Weights of a small GPT-style language model, trained from scratch on English Wikipedia: 8 layers, vocabulary 4530.
Each number is 128 + 32 x the weight over the matrix's rms, rounded and kept within 0 to 255. Layers, rows and columns count from 0. Numbers have three digits each.

# layer 5 MLP down, 64x256, rms 0.261, rows 0-63, columns 64-127
059154159144109162114116142135142148119103095086113145112147160137121155138137151098094129155155077114104155120103111122160097078154156182153183167150125040141161121106113167179114152186115181
106134067072054119124147156191106144129103183106116108078114138126126151131125143138184130126100109079117113115152118158090170075137113139117131126152116135153128157135126123131119128110170117
112111126147092189150096090154145056106150160179167126104136131161195087127076120084152130129127125110125133095163153073121144089132066127176120096145108131133076091132174125114124158060120083
133203120085121082079163141133138152151165123175093140099133115155114123151103121143127220132120229115146103129110142108096112137116062092168131184138227051108175114110138159159103126068069102
112195162107126215123108104118098132071159091160152167079109141157127083172178121098130216160123117172088090123143103100166080181131168144161120163135113120137091122075150144102139179149111141
192111076143164144199123142157174115143139125151124076115141165116156143144153084138132109140133173133071137108112091144131144134150098105150109155230135115177090096181115115101091127141116118
111128109103065206159122090140169149086143087091133129180142119133111128177084130099113169113136156170069204119134128169124106082149118135066160099164184114152067141121058137150111098094114127
112125099110103076114134143151132152132067163095169129133107127084098084102121111163132127125113046114124154155113097165139149122130136132086120126147135106080036098094171146115135182159135143
148153117125163100107128123133146173144090202104147095125154099141107115082147099137139062120099099107183122140166134144147096135135102119134116113092130143153136092135100139098110089157212099
123177128117082110137119199107147111070048110116135113130155081150159106184083091097106171089068097154091144152139125155150162158142162142105160165129122129108172140146130132105107118083130070
166136133090107157168174109123170130088154139081108144135149147141148184124119123154163136142125168137110142131146128094133141100114092069137129133100149142136138134177120138129130167084099128
178126159126135103158127153126124101075123147119178102111094115102143149106216128066124111114153120116107075138109066122148101111105118131124119043098116187097118130145115128177103128124077137
205142145143139091163092093088120117118115084116118083120147125156072125118106142107090109079112150208151147113142133161100129099146189130195128134114128123112150107100150124158108158117128182
072084156153148096139136097074163140170138177108162141155091163136128063122102074141137136082161154108109103098134171091123129135159131143154132118127164052111089117089126146080108136200156193
152157114128100168124145118151147164152157116125136189127113143149092164162130114149093127112149093159119071131151156128144171155132124163124100107149129116140138099209123149139117149132142116
120118109149139152105201099196118111132197144125118083083118108106104121117115106134122132136155137095113049145107160129130121133112103114106055141194119160107148143168178077141127112209183134
088100155155125147120082111177054137112111150094131139126129106064128098098135075124103150132127148096188108120185143115154107094109143159140090148122143098126128119081142133178049117142117192
063148107173173106127148149097161104091175117085135177127149166149140104134171069146153150079109096093122088100140088121085173099140146086099137128145110182172067146122163135152130079087124077
152169134166170103073143073141195128147136068145157090141145088118105081111128136166130154121161164141104129154115163107119118096077069131132113125109179160102127146124133106153148155129141131
168173127112165099103123117157114118137165156034159117152136126094091175096158156144120132122182101116129124135104068026152150133135132165096160102128091156095126145122151103104182202092159079
097101161170104080194152159133135141100132089126091110119099150140139138151120148137111117168116081087112109113176146144154128077205145144155065089127155118137091114122138181087147135103168106
154118105110157123113123139102130100108125118073154159092089155155091149126132110097191124131067161163113185138073093169112121152158114144142162127130166121151122168088152136143111160126162162
117108108144121101163108172150105141119138130147144156126123152084143112154125109141135148148075059132162105130109104138114157061119161138061145084124126169134119127094132111143138090111145118
071083199158130124126112128123127123126117040115140126193137122164142128128129108088098135117148125130148197099079113125133123167125122090119094144151107109106130146097087086090104136113064128
085098101130149158130131148140113118133124112103137163084120098093124133125153092131101149105103206107182195094117106136081158098108127108113123096106131059139114152166107095130163089177132147
124119116071193148148100094172182108150152138127137139144117170092115149091086121115126177172132141100135104139122110141114119097137133122133109161128113160114157113146119126148107095082098110
112135156174139122091147131168112125113156147164072143129099114185129105145106111077154139117103122111158091037175130143121100129152129133182153082161145200116111153122149182048151138103167099
144070126117098129154168159196129152096135105115194113182120168161169125147121134131106196093141152152063111128150119150141108087147124117145127143185118088137114077124128144095126127080128119
128127157149207129094105138133092111116153133168126144133113122148140116090091108086158131117125119102094065080147117116083108097115152106127108099163136116137200135110122158106091164143184110
245112183101126216118053130180055151088120038138153162058117096149225184143232162102146105085121180133136056078148172238143148162103081165093114082134184143167122145174070121162039200191180156
112109138073080141136109133154123170171110168129128144155122113114099151103073133099129133115106127093161139160197164122162108077116166127146139192099120099113096098097136103144125103096161199
103117123140171188131180093111156133171133155071088102122172149133111136114145027114074127110158132163111090131133150150164107112077087068115128122161170135100106117155113098127140136140090174
191138143151173083109132156124142151151149118102077111120155135103053088085141100108102145131072101140099154149150169094098144135110130172122123144143189195124088144115159137092113143074107132
075142127139109171113156113117220188140150083128157143103124155188120119104149100104119111150142152198129218118159144179105093122128161127133083114166124098155157065183122161098164173139072114
145117164092149115120129128166092143151171094133080164100161140123102110070142108111080100129130156150133191107156148108112124129158148125186122153152099146133160054111168075138155144172123132
176106131102138086051094059069127086132109136040158132137049104096091087092168086099191172134134120190163129097143139057114119122108132111149125174155130135156122175052157168139131151125073133
150032127103165040123124117117132071115130157148083079121118125102118086133134125143141139080133226127124097123099095195170124047062110105149161146154129152114154098160128135141147074089120126
204130121127073133129138123177146111137125179141131087148190135117137120123180120133171106148080087092119130100170131088145112124152115150133149087112063143122124122156158115113141090138132145
077166131152150123164109183104120116152187132130181100132093087049061093186158122122097149133109090122125141134097119158107197115120120080079142092117134080150094142101139154092125118142129090
155107142182080133177156186151131139107102087093103097137124108160116156195185084127152173137108095127151094090119124157128122150162082155163129162148101210197117148094142123213172088131112110
080175134100139082174097145136108067155136123078186176091096085128089144123094156163124131109131100168138132135124121123141158117126123141083098131083147184096114129156166127142188099197137122
191093101122149119153097138114118125157150117146113136146133123115169141190057162117143131093163154108136168139138108103139145133112090069082136111094170146128096169066140153084083121126139107
060144117143132089121109085190139160132137117130121163147148161137118157081128126124092098126122113098144108121151126135190113146098117147098113098105122075113137084172176109130144166151162172
145165097143089148117130112077174116146076210071123124119129165087100153107102094162043131098184096160130172128161124163075117155114169193112146126164101113130156100144111108124108167144165155
000134071150150130141123075101118106164139140182080173160144099122084138192126090154145145170166147113145112076127133117115119103117096148185076164122112190141168112106153149132159086183181063
122078143137119147109122149086120112096084177130103165117199129135134166151105105139106177129175106133158122105148116108132153118150091136114143111040113173122175149094112102134120075131136085
172155120118156140141121063090140152190164073081185127177129178134112091108074151102176157128149097164140153153160131102113076118146152129074106052119071086111167115124156107087141144169117170
136110093102128135106130172090126139134110182107057152147113146103096100144101101123124144087102137118118092137100138103147088120100109123127136113151090145129095116134110125159139106110161094
092129085134132096116135093142149111135153106099158162154130084137158132147140064153122138111117148149127120128154176085127114082099096147097055167092100115091097104119151127125150070149156152
100147114122117113103125129146111156107137187163162150157105108098110132082064133135176142112137075139156170134098073177141142120097069145101174145108085140108158117116156142164122137121104120
049218169093168152122155162119136135075137140135160076084144148079068149134074071187113133127147155183125138177122077153118134169087171109161110145148122162064079156129096153116135149204145107
143073086185079092167153137094166122168117154128137127166107149127127102153074090183180114107117072132196091126146094135126143115140159080135126136125126151112091105103145136097118064140168057
145111139085102177075124155131152185139136130190165145153152207146150128100129114132127132201143108151135059136182112112165073174080162133127156116165127136112129092095092157094126162068070148
124122144117153136160097079150159123127129049126096132162087150082142182110141144168199094151165086144119139110166081128147090110199132104135122098107122101080099131081147126146120116059132149
129153083078114118146112188138118127155112200126145095155178129084105119103107097141191174121101116181087123135141174107109121119054154135112134147119163097146115126154079094097116112118158113
076149151122113152154111157094159171141178142111129178096144126124099129119105154095148106138122132135112113095126089112120146115131139155170082121117122103175144147161076131135159136180156109
122133154125078145112147153125124088146116182109137147123153109174129120167115124098150118094110068169092092127110117136105163131116126145061119119132145156100072130098126049135185176129188132
140129102149171157103139145113126138130102076146104127140105126127104146076172124124161149138159070145147143108154134092072129122136169113150170165144084129136150065153173155144145171126164146
134127138140155109120158110132145144149105118106104167100129116110122121111061166174111152190191122169125104101100159092156083138105196157126075104141100126106160124124136114121159124156116169
171121142160121166124144171109116112111132171126109143116147129160140085112206114110140139110089131202135094106097156083174181153116128114135150111145116162079057140078156122097172133064157100
125182086152144127116092070153146094135140200136072128136122110141134083146119131126160131121108131125177111109138148106155104092142086133171087097113122119086129143111108151102126143124171151
136108133201132067108135096101079123142139131112143094102193135080112121081100094131125167069090156108119046176126109109077149110153150149119164107127133132126074115139089083120083156140147144
108161150130159135113094135132138098160116149129108138120195127130180116056115108097151112119063138130165159130144094124139071159108110123107083127111132090116095142131078100093159176121127134
163147114144108138155126118162149135166147126102108129142114184138131182110094142127126105120128130124137106119172123157152085140183142136073142075109156099155057095137095137114104178106139165